Weights of a small transformer language model: width 320.
Each number is 128 + 24 x the weight over the matrix's rms, rounded and kept within 0 to 255. Layers, rows and columns count from 0.

# layer 9 MLP down (transposed), 1280x320, rms 0.0448, rows 247-289, columns 80-159
[[112 114 118 142 121 107 152 113 137 158 116 117  97  96 112 144 152 145 151 124 139 159 138 164 101 109 140 103 151 132  76 116 101 111 126 122 161 152 154 136 141 146 140 122 154 133 148 101 145 141 102 158 108 187 147 132 149 158 122  92 125  90 122 137 138 117 161 141 146 121 100 149 145 136 166 120 157  83 114 117]
 [129 110 172 132 139 115 123 112 117 145 136 127 120 111 157 173 130 161 108 118 116 170 137 118 126 117 150 162 146 129 142 119 147 116 111  83 163 137 119 130 119 146 135  98 145 130 163 170 125 134 121 140 100 142 106 126  99 137 158 102 121 165 113 123 130 143 137 133  98 118 123 119 132 116 130 120 155 149  97 163]
 [152 116 114 142  91 106 124 120 188 126 103 111 115  87 111 102 154 123 151 146 101 150 148 137 125 108 133 124 110 130 110 139 112 100 141 123 165 147 134 129 156 143 161 141 125 171 174 104 109  95 101 160 127 153 143 108 101 106 110 112 103  96 101 123  89 188  85 103 142 156 157 147  92 142  94 165 124 166 141 136]
 [164 114 128  99  80 134  77 123 116 152 167 157 120 108 130 105 101 144 135 145 117 130 157 163 139 155 157 161 141 115  80 133 134 149 123 110 144 102 131 122  94 144 109  76  76 114 113  99  91  67 132 130 117 139 136 119 122 110 135  78 100 147 136 122 157 144 115 128 121  71 134 135 147 134 128 117 131 129  96 150]
 [149 130 142 177 130 113  98 138 177 132 111 139 141 123 145 145  99 119 120 121 116 100 125  91 134 156 113 117 128 108 136 123 161 139 112 113  91 153 118 150 108  84 124 198 119 141 178 110 120 149  95 146 158 129  62 131  81  94 126 114 136 136 146 128 135 121 130  99 116 132 129 113 133 136 156 132 101 146 102 118]
 [156 126 155 167 127 117 150 132 155  90 104 135 114  96 127 105 137  99  91 153 147 139 144 149  68  97 128 127  89 137  74 107 140 163 125 119 106 121 136 105 131 122 153 118 128 137 130 159 102 154 104  98 109 147  98 131 115 117 121 126  99  92 105 140 176 111 156 126 151 102 119 153 142 121 137 145 156 170  94 145]
 [134  94 124 101 107 124 141 139 132 137 173 149 114 132 130 101 116  89 128 115 113 121 127 118 145 120 160 123  81 147 146 136 138  91 109 101 143 110 137 107 152 127 121 127 105 149 139 101 144  64 119  99 144 126 119 118 119  80 131 115 143 118 170 133 108 152 157 144 124 117 131 128 101  96 116 130 179 110 130 150]
 [139 116  75 133 102 140 120 165 164 147 112 146 150 147 124 160 121  99 102 120 102  94 107 115 104 128 130  96 139 151 124 135 122 104 165 124 131 104  78 157 130 127 140  98 103 124  72 105 127  93 121 139 132 153  77 150 148 165 121 146  76 125 110 147 140 133 135 104 132 143 119 109 149  78 126 139 107 102 140 147]
 [154 150 133 107 117 148  93 119 160  78 113 129 103 100 136 149  77 140 109  71 140 115 101 118 144 123 145 167 118 151 116 126 135 119 115 151 134 158 151 129 126 126 150  96 114 149 109  86 155  98 143 145 108 137 104 126 126 116 120 128  98 136 118  73 148 135  98 113 160 131  88 136 180 142 148 101  96 131 135 107]
 [134 144 135 163 138 140  89 123 120  90  89 112 136 154 130 140 171 144 165 148 132 100 148 158 149 125 141 120 143  87 116 137 129  66 117 114 115  90 121 111 110 150 105 154 145 134 129 142 138  91 123 143 132 132 111 181 113 115 120 105 128 137 134 138 105 108 143 140  48 183 117 132 137 134 130 148 122 112 150 122]
 [114 109 111 115 121 154  98 128 109 104  86 133 110 123  97 136 142 133 143 116 114 102 139 132 119 150 110 133 108 117 137 120 155 119 132 119 154 114 165 119 144  93 155 124 149 151 133 134 104 153  95  79 125 107 121 126 101 116 110 145 166 154 120 159  89  92 168 168  64 156 118 121 120 113 111 144  99 110 129 136]
 [146 110  83 124  88 145 145 139  90 123 158 174 120 142 120  76 139 136 163 133 132 106 121 106 139 138 133 145  95 134  96 140 146 140 146 149 177  94 145 156 149 113 133 108 128 125 113 124  99 128  91 138 150 128 122 119 118 128 158 138 118 156 145 141 116 165 137 141 171 151 121 112 127 118 136 133 139 147 139 147]
 [ 61 158 151 146 134 105  79 145  85 123 114 143 104 131 104 100 100 114 129 127 102 148 138 141 125 157 122 104 109 121  87  96  71 131 117 135 130 116 167 139 109 140 146 166  81 151  72 138  86 114 106  76 151 143 100 163 127 146 127 159 134 136  70 142 107 146 114 155 148 119 133 111  82 128  99 112  90 135 154 159]
 [166 158 127 122 103 152 124 145 107 130 125 138  98 121 103 127 153 171 147 119 117 166 158 100 197 155 134 101 114 119  93 166 119 170 118 113 103 131  97 117 144 153 142 112 111 117 148 155 151 152 132 114 127  88 143 115 113 128 154 136 134  97 137 100 135 141  75 135 139 121 117 105  85  66 133 134 143 115 103 128]
 [115 126 149 155 164 127 129 123 200  99 133  96 162 112 149 163 157 155 161 185  81 127 106 130 112 152 135 112 131 126 104 154 115 164 133 142 141 135 159 137 105 172 154 151 118  58 132 182 166 118 116 157 116 107 159 136 142 130 117 105 126 141 102 124  94 146 114 104  92 125 103 102 136 118 133 154 137 119 117 116]
 [122 103 169 141 128 135 192 127 106 140 144  70 134 158 118 180 153 126 112 101  90  95 134 142 146 125  71 129 104 152 112 148 107 138 122 141 108  96 139  63 168 160  94  84 133 107 164 140 115 119 130 138 122 106 113 117  87 140 117 141 155 151 129 148  97 170 136 161 140 124 129 135 114  89 153 126 138 166 111 156]
 [147 142 109 121 124 117 116 142 156 135 103 102 174 127 116 132 107 123 129 117 142 120 164 127 107 130 111  97 129 135 114 175 117 107 157 141 156 181 155  96 140 115 104 131 113 160 119 146 122 123 178 136 137 152  72 115 125 139 161  96  86 102 131  97 127 112 129 109 116 148 142 128 129 135 125 169 109 130 134 155]
 [162 133 162 117 112 105 133  86 155 130 104  85 167 135 124 111 161 146 115 132 153 144 140  97 120 178 118 112 156 119 128 119 106 106 151  94  87 128 117 151 128 126 122 135 146 142 133 117 140 164 121 103 129 145  82 149 177 102 140 134 141 152 145 182 126 125 123 115 124 137 106 116 152 109 159  78 132 139 124 110]
 [168 138 128 124 146  80 111 134 147 154 128 132 138 119 135 106 109 150 149 129 109 115 131 184 136 124 140 144 178 110 160 161 182 182 128 151 131 119 116 103  96 137 124 119 163 115 119 104 166 166 147 120 119 149 151 151 106 136 125 120 136 127 142 152 101 123 138 181 108 165  97 112 164 129 140 142 131 167 114 120]
 [108 155 134 136 107 104 191  82 171 144 143 124 125  81 145 147 132 146 157 107 139 127  90 155 103  87 129 130 142  83 152 134 101 142 133 148 129 141 159 168 105 122 121 115 149 101  95 127 188 168 140 134 113 117 107  76 142  99 173 151 107 164 130 109 154 134 104  91 134 124  85 144  95 147 117 159 111 135 128 135]
 [129 122 158 137  67 158 114 157 137 100 135 106 102 152 132 120 141 141 118  96 114 101 151  90  97  95 119 152 129 117 127 154 157 113 129 167 129 122 170 152 126 117  50 149 113 130 124  89 113 113 155 149 133 115 111 118 130 102  98 113 165 131 101 189 131  94 109 136 104 152 141  88 147 118  38 125 142 140 143 141]
 [143  90 127 183 168 131 149  92  78  72 167 156 142 145 162 132 117 145 147 160 117 119 110 127 111 138 127 154 123 116 164 121 136 104 135 152 202 119 152 135  96 105 119 135 126 130 194 117  87 133 100 109 158 141  78 134  93 158  67 141 132 102 107 153 159 149 160 141 132 163 139 145 163 120 135 100 121 126  92 122]
 [ 97 122  85 144 157 145 149 101  97 123 119 132 111 105 114 128 131 168 114 124 125 124 131 178 143 144 127 158 136 130 116 131 117 138 135 149 179 131 140 129 138  97 129 121 154 123 127 127  93  87 124 121 149 136 119 131 132 130 147 150 135 107 145  93 128 130 189 113 165 133 106 144 133 121 115 144 145 124 139 140]
 [129 177 101 147 114 142 136 123 102 149 143 138 115 115 134 105 141 160 135 140 143 111 109 144 121 149 162 153 113 142 145 133 141  98  91 135 130 166 157 145 122 107 120 124 126 124 129 175 137 118 128 121 122 157 123 114 164  98 144 100 136 157 110 114 109 149 125 146 128 138 179 111 125 127 105 144 142 115 120  88]
 [ 99 180 131 115 111 150 125 109  78 127 115 106  95 133 118 176 125  79 158  99 145 128 119 143 104 137 133 115 139 160 127 140 110 114 168 144 144 126 109 122 125 160 140  82 123 136 166 152 120 109 110 114 132 166 122 103 159 118 114 118  96  85 141 110 170 140 119 125 143 141 132 136 142 177 140 140 146 167 111 117]
 [115 161  99 152 178 110 124 124 108 120 122 107 149 118 131 151 159 119 127 128 143 130 144  97 139 158 113 107 142 130 147 137 119 173 121 127 117  92 166 104 143  93 118 117 117 126 135 108 144 156 134 115 119 146 118 134 112 120  96 141 148  96 117  83 108 126 152 134 188 105 151 123 140 156 129 126 166 117 131 156]
 [149 140 111  72 102  87 156 144 139 123 112 122 122 109  81 137 136  87 118  70 131 119 166 111 108 122 124 128 100  76 100  94 173  80 105 114 140 123 130  94 157 119 120 118 111 142 164 148 127 115 186 125 124 105 144  84 132 135 105 127 153 155 169 126 111 119 147 151 119 119 170 142 135 105 149  73 114 109 107 150]
 [131  97 171 124 112 163 127 121 133 127 126  98 102  95 142 116 106 157 179 106 111 101  96 189  98 129 113 107 145 116 102 105 143 123 137 118 113 139 146 105  91 115  88 132 121  70 177 126 150 172 128 136 116  92 156 136 130 157 144 128 121 110 113 166  98  92 128  94 102  89 148 171 152 141 136 136 111 116 145 131]
 [128 140 104 123 129 122  96 141 121 160 107 126 114 152  96 115 144 163 155 113 110 125 118 136 133 141 156 117 117 153 135 137 156  92 121 117 159 130 107 124 148  98 126 116 128 132 138  74 152  89 150 135 110  93 184 126 138 125 105  99 110 171 114 155 123 141 117 140  79  74 114 106  97 176 113 110 119 111  82 144]
 [ 86  98 130 138 127 126  84 137 105  99 158 114 145 115 138 161 132  97 145  79 133 138 144 137 102 147 130 166 115 132 128 124 118 100 145 136 120 113 126 146 133 135  99  95 107 123 119 119 142 125 128 116 140 113 137 141 182 134 118  91 142 186 168 100 149 145 112  88 135 110 115 127 146  90 136 110 147 109 136 111]
 [150 148 143 140 114 163 128 108 122 116 116 109 102 127 159  79 104 110 144 133  89 131 127 124 118 121 145  96 137  95 139 136 113 127 135 124  61 134 120 110 142 125 119 159 150 130  92 141 132 141 111 139 133 131 147  90 120 126 150 137 165  75 125 115 108  95 146 134 137 127 132 126 155 143 142 136 144 111  98 128]
 [105 140 134 138 118 101 142 140  98 103  99 142 140 134 166 124 127  90  92 177  99 115 108  99  75 117 120 111 112 156 113 130 132  98 116 128 135 199 104 161 103 133 143 119 124 118 162 144 120  72 129 173 130 138 171 136 134 176 116 128 104 145 156 123 121 127 138 134 133 113 118 113 160 141 159  95 172 105 137 139]
 [105 143 148 107 140 149 110 181 117 134 124 140  87 113 136 131 154 175 136 108 110 147 127 110 116 161 131 138 136 132 119  97 150 144  95 110 137 173 119 103 123 128  85 131 148  96 143  93 119 120 139  99 174 161 173 137 119 143 140 155 127 135 138 132 116 121 155 148 110  94 144 140 128 142 153 182 148 135 141 142]
 [ 73 109 145 160 130 163 145 121 122 141 111 104 106 113  97 150 141 143 117 117 101 111 129  66 101 117 114 128 135 124 142 158 129 162 106  91  90 119 101 121 148 127 121 121 133 152 137 111 130 115 155 124  98 123 137 120 119 132 135 118 129 119  78 127 125 149 112  94 139 148  97 118 131 176 157 113  71 142 152  95]
 [166 133 162 146 162 106 100 108 128 129 127 146 105 136 140 185 126 129  60 121 122 136 148 158 162 132 150 175 106 133 113 136 159 120 105 101 143 109 114 106 135 146 132 145 153 186 115 133  76 167 168 116 161 110 117 125 131 163 153 109 129 117 140 119 116 169 133 127 143 100 140 137  72 150 125 161 149 139 193 129]
 [150 155 102  81  82 136 147 134 126 133 153 141 115 146 157 165 119 118 177 170 125 155 158 123 154 131 103 119 101  88 138 115 127 106 118 130  92 181  84 138  97 149 126 137 118 116 152 121 149 147 119 153 136 103 134  87 153  98 136 125 131  76 115 110 126 120 112 136 124 148 148  82 181 140 115 141 161 136  57 115]
 [166 100 147 132 148 130 120 117  75 131 113 177 163 118 136 158 128 137 166  87 138 160 159 167  93  79 148 166 112 130  64 139 164 107 128 150 134 169 149  82 143 132  98 135  89 114 173 155 120 159 105 101 158 151 104  62 134 189 133 129  83  89 163  82 145 152 139 151 163 175 147 110 121 131 151 136 165 109 123 157]
 [146 139 172 120 127 121 120 151 148 101 127 113  74 131 158 125 139 143 121 119 121 148 136 126 143 131 144 110  88 163 150 172 100 106 114 171 134 134 112 166 115 140 175 146 155 138 168 127 136 117 116 125 103 116  99 131 116 118 108 126 121 132 139 109 151 145 149 136 144 157 129 130 115  81 136 103 118 128 178 172]
 [122 129 124 148 135 165 143 139 134 103 103 142 136 131 124 118  96 122 101 125 163 134 114 145 121 113  98 105 162 157 143 172 155 126 141 148  89 128 131 115 178 126 137 132 128 124 141 127 146 107  87 106 104 108 148  95 139 123 124 145 111 146 148 116  97 139  75  90 125 137 136  93 111 135 184 137  95 111 145 105]
 [126 153 140 113 122 132 143 158 122  95 116 114 110 156  91 121 110 125 126 155 140 152 114 122 141 110 148  83 152 150 141  78 132 133 137 136 117 104 156  90 177 135 125 144 135 102 109 168 142 160 114 132 149 165 144 128 102 160 105  87 115 113 152 130 135 141 131 103 133 153  96 168 111 144  92 105 148 149 115  96]
 [151 117 139  92 148 129 152 102 138 120  94 117 108 119 118  99 115 109 126 140 153 124 121 144 134 129 139 154 132  97 119 121 144 148 108 166 116 138 141  91 135 113 161 156 172 122 139  87 145 162 102 104 127 158 169 153 147 128 156 116 128 131 151  98 152 115 110 106 135 124 126 137 137 104 119 146 125 112  89 137]
 [155 121 105  98 126 134 137 122 124  76 131 127 174 144  92  90 121 120 152 147 116 126 128 150 123 124 161 123 104 116 155 138  82  83 115 133 141 129 119  70 158 110 127 130 116 119 115 125 163 105 133 131  92 142 129 149 152 146 107 134  81 121 126 113 106 111 155 100 116 121 115 136  95 131 142 145 152 148 132 114]
 [ 92 122  95 130 132 146 151 116 139 152 121 129 149 120 171 102 156 140 114 120 110 103 129 120 155 114 141 141 105 170  87 118 148  67 116 148 142 113 221 150  89 135 115 178 132 145 132 116 101 134  94  66  99 144  94 133 157 143 135 100 112  86 105 136 156 157 114 130  72 195 100  90  95 114 126 116 143 150 134 155]]
# layer 9 MLP up, 1280x320, rms 0.0876, rows 248-289, columns 80-159
[[133 113 145 183 108 134 133 164 131 147 130 134 167 174 117 122 123 162  99 121 115 101 152 141 107 129 163 126 179 125 135 126 154 133 131 146 120 125 129 142 135 134 151 146 114 143 132 111 112 136 106 110 101 159 148 155 133 131 136 117 132 160 132 129 168 148 133 119 160 121 110  97 108 151 105  76 135 150 149 105]
 [110 137 123 103 104 146 115  52 154 110 116 126 132  92  94  98 154 121 128 115 115 123 141 146 121  99 140  84 119 155  79 102 196 134 100 155 131  86 127 133 122 108 116 127  85 134 132 123 138 109 145 124 122 162 174 153 148 103 103 110 127 146 136 137 108 116 127 142 113  99 154  99 139 113  89 129  97 160  89 154]
 [118 140 150 159 139 116  75 127 120 156 132 128 132 145 103 122 114 122 108  96 122 124 115 107 132  96  74 136 135 109 139  54 121 117 107 138  64 183 187  51 161 158 132 104 126 157  89 120 175 142 146 131 108 117 151 144 114 163 126 132 151 108 151 101 149 117 155 118 104 106 144 158 143 143 139  89 117  97 141 125]
 [112  91 157 140  93 138 115 123 102 109 167 174 151 103  87 128 136  92 131 136 123 165 173 130 179  84 152 121 139 123 142  97 117 135 157 129 145 142 139  99 148 150 142  68 143 101  99 139 111 108 180 130 144 127 165 107 120 122  74 119 147 126 154 136 144 114 118 134 103 141 100 142 142 107 144 160 121  92 131 147]
 [123 157 130 154 147  92 110 147 126 119 168 152 170 117  93 136  75 146 147 126 142 116 141 119  86 124 162 114 170  80 130  99 101 122 137 134 106  59 112 123 125  88 145 111 101 161 101 161  92 117 156 100 113 107 149 110 131 108 123 122 158 115 142 128 125 130 118 107 151 130 125 103 128 145 143 115 102 165 150 140]
 [163 163 142 150 148 129 102 115 146 111 113 126 130 128 141 117 127  91 114 118 172 133 115 157  68 124 121 138 124 135 132 148 126 147 146 107 116 102 115 157 110 128 118 149 131 130 127 129 154 142 130 117 163  99 118 141 155 124  94 120 140  80 150 111 103  92 160 103 132 170 114 119 114 143  86 129 112  79 117  81]
 [138  98 133 112 103 110 113 104  98 117 114 133 168 138 159 131 165  85 171 127 157 143 115 122 145 128 119 141 119 137 121 124 161 145 107 152 137 164 132 140 149 136 109 147 136 131 125  64 104 128 149 126 142 144 114 121 107 131 141  85  90 133 101  99 174 108 145 132 127  93  94 129 165 143 162 131  79 146 121 120]
 [123 129 142 145 151 137 140 132 138 158 164 148 139 101 140 117 142 135  95 114 156 129 129 142 126  81 151 130 143 123 117 147 170 110 142 114 141 116 107 120 115 144 144 146 126 159 114 127 143 136 138  99 113 159 168 158 117  82 132 130 142 133 131 148 133 152 142 138 153 109 147 115 144 115 104 148 145 147 130 107]
 [145 110 153 115  59 149 160 140 133 103 114 156 127 178 150 122 150 100 131 135 119 122 161 119 147 119 122 141 139 108 131  86 162 150 128 123  90 128 137 121 153  75 113  60 128 109  89 152 138 140  99 161 149 140 116 118 146 108 126 136 111 130 148  97 144 123 125 126 163 158 173 107 145 107 132 125 135  96 115 141]
 [ 70 136 124  87 136 138 109  96 163 114 122  88  86 125 158 126 108 135 135  82 124 127  99 135 125 156 138 113 138 138 172 157 116 161 118 104 167 139 153 157 121 140 157 106 124  97 102  90 112 130 102 110 122 125 149 151 144 104 151 106 137 107 111 144 154 100 145 141  75 144 136 139 121 110 118 123 109 113  92 115]
 [123 144 166 118  99 126 102  81 160 144 117 113 114 164 143 139 110  96 137 102  85 120 118 164 157 125  89  93  86 155 125 127  97 156 110 123  86 112  76 120 111 149 136 147 148 132 136 144 131 140  86  87 126 131 133 111 143 114 154 132 145 133 181 164 123 113 101 145 128  96 114  88 123 114 167 115 134 136 183 147]
 [ 71 132 171 143 103 124 130  82 126 173 160 124 160 168 120 142 162 118 139 108 143 102 118 134 138 150 145 161 142  92 168 106 191 104 182 108  66 167 100 172 139 116 132 181 109 133 142 126 135 145 160 114 149 146 113 179 164 123 116 127 129 148 139 135 151 151 150 157 159 116 129 132 160 115 135  96 150 140 106 111]
 [143 138  90 171 121  88 134 148 144 156 111 156 107 142 142 164 101 147 127 122 115 121 129 134 138 142 120 143 116 141 100 115 117 118 125 113 139 115 140 113 116 130 112 137 125 119 121  93 127 129 135 134  94 106 114  95  91 148 132  98 101 152 162 156 128 124 149  76 132 104 130 173 124 113 105 167 135 111 142 123]
 [ 91 119 169 103 175 112  99 138 123 155 121  97 151 142 159 121 108 139 124  66 111 139 130 104 118  97 160 116 135 127 138 114 140 177 148 109 149 135 119 149  91 133 161 149  79  92 150  98 155 162 110 130 131  96 136 145 146  91  91  97 158 120 140 106 164 112 136 139 151 141 110 124 148  93 123 132 121 117  87 158]
 [126 117 175 107 127 162 164 116 116 108  98 163 128 163 123 165 118 142 157 110 151 131 107 135  99  99 109 140 120 124 133 140 127 104 148 130 137  70  80 153 149 123 120 108 155 114 115  86 139 116  96 136 134 133 209 151 150 139 136 114  92 147 111 120 122 138 111 109 141 156 119 128 105 133 125 119 132 132 105 133]
 [122  85 170 171 141 161 129 116  96 144 134 157 114 119 178 155 132 127 133 106 129 110 142  72 140 145 154 120 156 138 104 113 128 150 134 152 119 151 137 160 129 165 147  95 143  62 133 133 141 133 165  80 133 136 132 109 153 146 154 128 125 133 138 101 121 112 165 105 104 163 132 102 122 104 127  85 121 174 122 145]
 [120  91 132 107 127 117 113  48 120 164 162 172  95  84  98 114 159 145  95 155 133 181 116 170 173 157 113 121 108  96 143 126 147  97 154 110 142 131 139 145 120 105 132 141 156 128  92  85 144 132 151 140 143  84  93 114  96 129 107 142 137 143 117 113 128 117 148 105 115 153 157 124  97 152 146 154 122 138 116 100]
 [149  91 154 136 146 120 149 107 152 158 138  93 148 103 136 134 147 138 128  95 104 120 125 123 127 134 157 132 103 103 120 143 164 109 145 117 133  98 155 161 108 149 126 161 148 131 131 135 107 129 114 134 112 163 110  80 102 138 173 148 119 121  80 131 154 110 175 111 153  96 131  83  93 134 127 149 102 144 177 151]
 [105 107 118 127 124 127 125 130 132 114 114 125 119 109 142 134 182 135 129 123 111 124  95  83 112 165  86 160 114 134 125 138 164  93 104 162 114 129 137 132 131 134  97 108 142  88 133  99 153  92  77 115 124 118 136 134 151 131 166 101 129 156  81 119 146 101 160 152 122 157 129 123 121 126 116  97 105 118  46 132]
 [ 98 138 116 109 149 146 146 103 117 169 120 113 117 144 134 117 142 118 134 125 130 158 106 100 141 164 102 135 161 139 111  83  86 130 100 153 127 119 107 140 154 115 139 173 105 138 112 158 111 118 136 113 161 135 128 131 154 126 135 142 112 101 142 113 154 149 118  90 115 137 142 142 120 136  89 110 116 102 157 153]
 [147 149 140 150 141 146 127  87 121 117 125 168 137 160 143 131 105  76 120 127  36 122 113 167 149 105  94 120 167 108 139 148 139 119 117 125 157 151 147 105 102  92 121 178 176 117 136  96 120 106 125 175  94 110  77 134 107 150  95 154 109 107 150 117 132 130 123  98 167 116 117 164 120 151  98 134  67 139 118 107]
 [149 156 113 138 150 114 104 130 139 127 154 104 135 131 128 113 131 115 121 117  95 142 136  91 143 160 125 135 138 133 122 131 117 118 105 101 124 138 129 124 151 129 114 103 116 135 140 130 119 138  86 109 122 132 120 112 144 114 108 133 126 118 102 116 131 127  62 121 114 166 152 104 132 134 140 111 153 132 160 114]
 [155 159 106 173 132 113 126 104 102 150 159 100 154 136 173 133 134 150 107 114 140 138 123 126 155 168 121 116 110 128 145 129 126 169 115 108 109 110  90 126 154 118 133 108 140 133 110 108 145 120  93 117 138 140  98 110 144 149 113 152 127  91 114 149 121 115 135  97 131 154 102 100 123 141 124 182 111 133 109 141]
 [126  92 140 116 139 148 125 123 128 138 134 150 142 110 121 138 114 117  69 134 133 108 148 124 115 147 163 106 120 116 122 131  92 157 144 117 115 165 169  88 133 162 142 156 107 108  99 111 131 132 103 155 120 114 125 144 108 150 151 125 137 105 129 141  96 142 119  98 173 117 133 158 141  83 104 139 131  93 139 134]
 [ 95 119 149  97 155 145 125 172  97 111 111 123 171 156 125 115 108 142 148 114 120 129  73 148 135 105 103 118 143 122 137 117 112  82 150 108  99 138  52  91 131 124 136  91 137 125 150 166 132 111 155 132 109 128 140 140 127 140 111 188 144 110 120 123  93 122 111 114  88 116 146 144  87 109 104 147 115 157  88 128]
 [176 129 118 165 137 161 109 115 175 128 130 102 130 125 133 127 131 172 137 114 145 147  96 127 136 128  94 153 160 183 138 116 136 123 153 138 123 140 124  92 123 123 104 119 166 102 112 115 164 164 119 153 150 135 144 143 153 137 128 136 183 108 147 163 135 158 140 104 121  99 102 128 154 156 124 189 122 112 118 145]
 [108  84  82 121 114 137 119 166 159  89 118 131 111 156 157 130 144 143 136 149 148 152 139 173 107 146 124 108 103 135  99 123 128  98 150 123 116 162 118 103 144 134 114  94 109 119  87 154 153  91 131  94 114 115 157  99 132 103 131 145 125 158 110 127 153  98 165 108 117 123 129 154 129 151 114  89 137 148 150 128]
 [125 124 100 166 113 121 134  90 139 154 112 137 116 112 168  78  89 105 131 111  96 147 151 108 156 142 117 138 127 103 134 111 125 191 144 123 137 100 158 114 114 134 114 151 116 156 103 113 114 119 114 119 120  92 134 117 125 118 152 158 143 115 168 141 154 112 144 113 140 169 140 143 153  91 164 151 103 117 158 117]
 [204  92 117 128 145 146 167 129 153 124 145 115 104 123 131 111 183 131 108 144 150 124 143 138  95 142 115 118 148  98 181 145 117 143  74 110  90  87 147 113 139 166 179 138 124 123 125 106  72 152 104 154 156 122 141 125  91 143 129 141 151 156  97 122  85 109 151 136 111 105 112 124  97 114 158  83 152 142  93 158]
 [125 128 148 164 160 145 125 120 129 148  98 101 147  87 121 137 134  98 127 119  86 165 101 126 135 140 137 122 132 129 123 115 145  96 123 153 125 118 116 119  89 134 136 121 118 120  92 115 118 131 128 119 134 168 133 161 118  85 120 159 144 146 153 132 116 150 122 146 116  96 141 121 158 107 185 160 175 145 125 148]
 [168  95 171 151 126 126 147 137 142 149  75 103 129 146  84 143 140 128 127 153 142  88 167 151 168 161 173 107 113 143 131 114 125 165 106 117 114 165 104 117 104 131 114 130 153 151 112 109 133 134 123 116 147 113 184 102 122 118 104 168  66  73 138 144 153 130 138  94 139 124 135 135 140 170 134  94 141 186 152 109]
 [161 118 151 165  87 115 155 149 120 129 157 149 115 129 109 116 134 128 116 150 134 110 110 133 166 139 168 135 163 103 118 158 150 116 128 142 146 135 120 128 149 139 109 145 126 131 101 157 139  85 136 131 121 123 128  86 139  95 109 117 109 124 115 147 132  98 128 100 130  64 144 119 116 128 116 120 114  67 137 150]
 [121 135  91 131 107 141  83 174 173 142  84 139 158 115 128 115 120 147 168 112 141 131 143 147 159 111 165 104 130 119 151 119 145 120 133 146 162 121  99 141 139 124 146 154 137 122 109 150 119 141  75 120 139 117 112 139 135 128 139 140 131 122 164  96 139  96 157 139  97  92 152 147 150 138  64 164 111 149 111 140]
 [131 129 104 143  86 134 167 131 158 133 119 154 120 143 120 122 109 117 146 132 126 108 102 117 136 146 123 129 170 154 124 137 134 100  83 143 121 144  89 152 123 108 115 118 110 121 113  88 116  93  93 115  94 106 113 116 154 111 133 146 131 167 151 138 119 127 122 113 144  90 119 137 141  94 129 142 128 156  83 162]
 [108  88 136 136 110 184 146 142  86 116 141 147 172 111 155 160  76 126  93 103 122 120 100 153  90 114  78  95 177 129 165 136  96 112 138 144 139 126 129 165 162 121 152 141 128 127  81 128 116 132 106 130 150 154 165 175 133 107  92 133  99 104 121 125 137 147 132 189  97 138  96 129 115 101 124 122 120 129 134 117]
 [120 151 117  96  93 131 134 127 156 108 137 140 159 159 116 105 108 145  98 110 148 135 155 111 128 117 136 136  94 167 105 152 180 123 126  69 101 160 115  99 158 147 156 109 116  97 118 103  76 152 171 139 120 162 113 163 132 130 133 133 104 162 129 123 153 100 146 136 131 121 190 126 140 137 115 114 117 104 114 117]
 [124  99 104 147 124 130 115 139 124 135 145 117 150 153 103 128 176 151 139 151 137 108 131 158  91 141 138 112 163 119 128  61 153 120  72 136 140 119  97 102 132 101 124 148 150 141 140 137 104  89 115 106 144 129 184 134 144 171 183 144 139  58 109 133 137 114 150 163 118 158 136 110 124 153 167 135 122 150 110 134]
 [157  69 126 119 124 141 110 154 125 144 203 148 113 130  84 106 147 118 114 127 109 116 115 109 117 143 132 109 126 110 106 101 155 132  61 149  99 148  89 132 100 113 113 167 118 105 136 130 116 135 132 148 148 145 131 151 122 100 127  85 108 110 177 123  86 111 135 162 120 149 161 136 117 132  68 118 117 137 142 138]
 [108 104 141 115 187 128 138  75 150 143 141 128 141 151 128 111 120 143 140 102 102 119 154  93 125 109 129 154 161 160 131 153 141 102 151 161 109 112 100 114 109 144 153  95 116 153 110 131 122 114 147 123 111  79  98 141  81 115  97 123  94 153 169 147 113 134 129 108 120 139 144 126 170 132  90 156  93 144 111 129]
 [163 176 136 164 151 124 112 108 173 126 152 115 129 157 102 108 117 117  99 137 153 132 137 136 161 125  77 109 156 132 105 111  86 136 115 109 114 134 116 118 110 157 130 149 121 122 151  94 164 148 161 129 124 125 140 148 103 154 125 147 109 106 143  94 127 111 150 122  80 132 104 139 168 123 150  86 105  73  91 152]
 [150 141 158 105 158 117 100 152 159 133 152 118 157 134 116 129 128 167 105 189 131 133 137 121 137 119 139 102 153 152 145 145  75 112 140  56 164  79 139 101 100  95 113 106 118 116  88 152 147 106  74 125 129 138 121  80 159 104 136 150 109  80 129 134  98 142 131 143 164  73 167 104  81 124 114 117 143 108 147 143]
 [151 140  97 104 157 129 102 128 136 168 104 161 154 111 112 152 123 154 153 130 120 126 187 128 147 132 154 131 143 113 140 162 139 121 148 153 114  83 114 133 130 103 160 127 146 148 135 125 132 159 146  74 126 119 114 144 128 145 151  88  94 120 122 124 137 146 114  95 149 173  91 116 122 132  68  80 159 148 162 157]]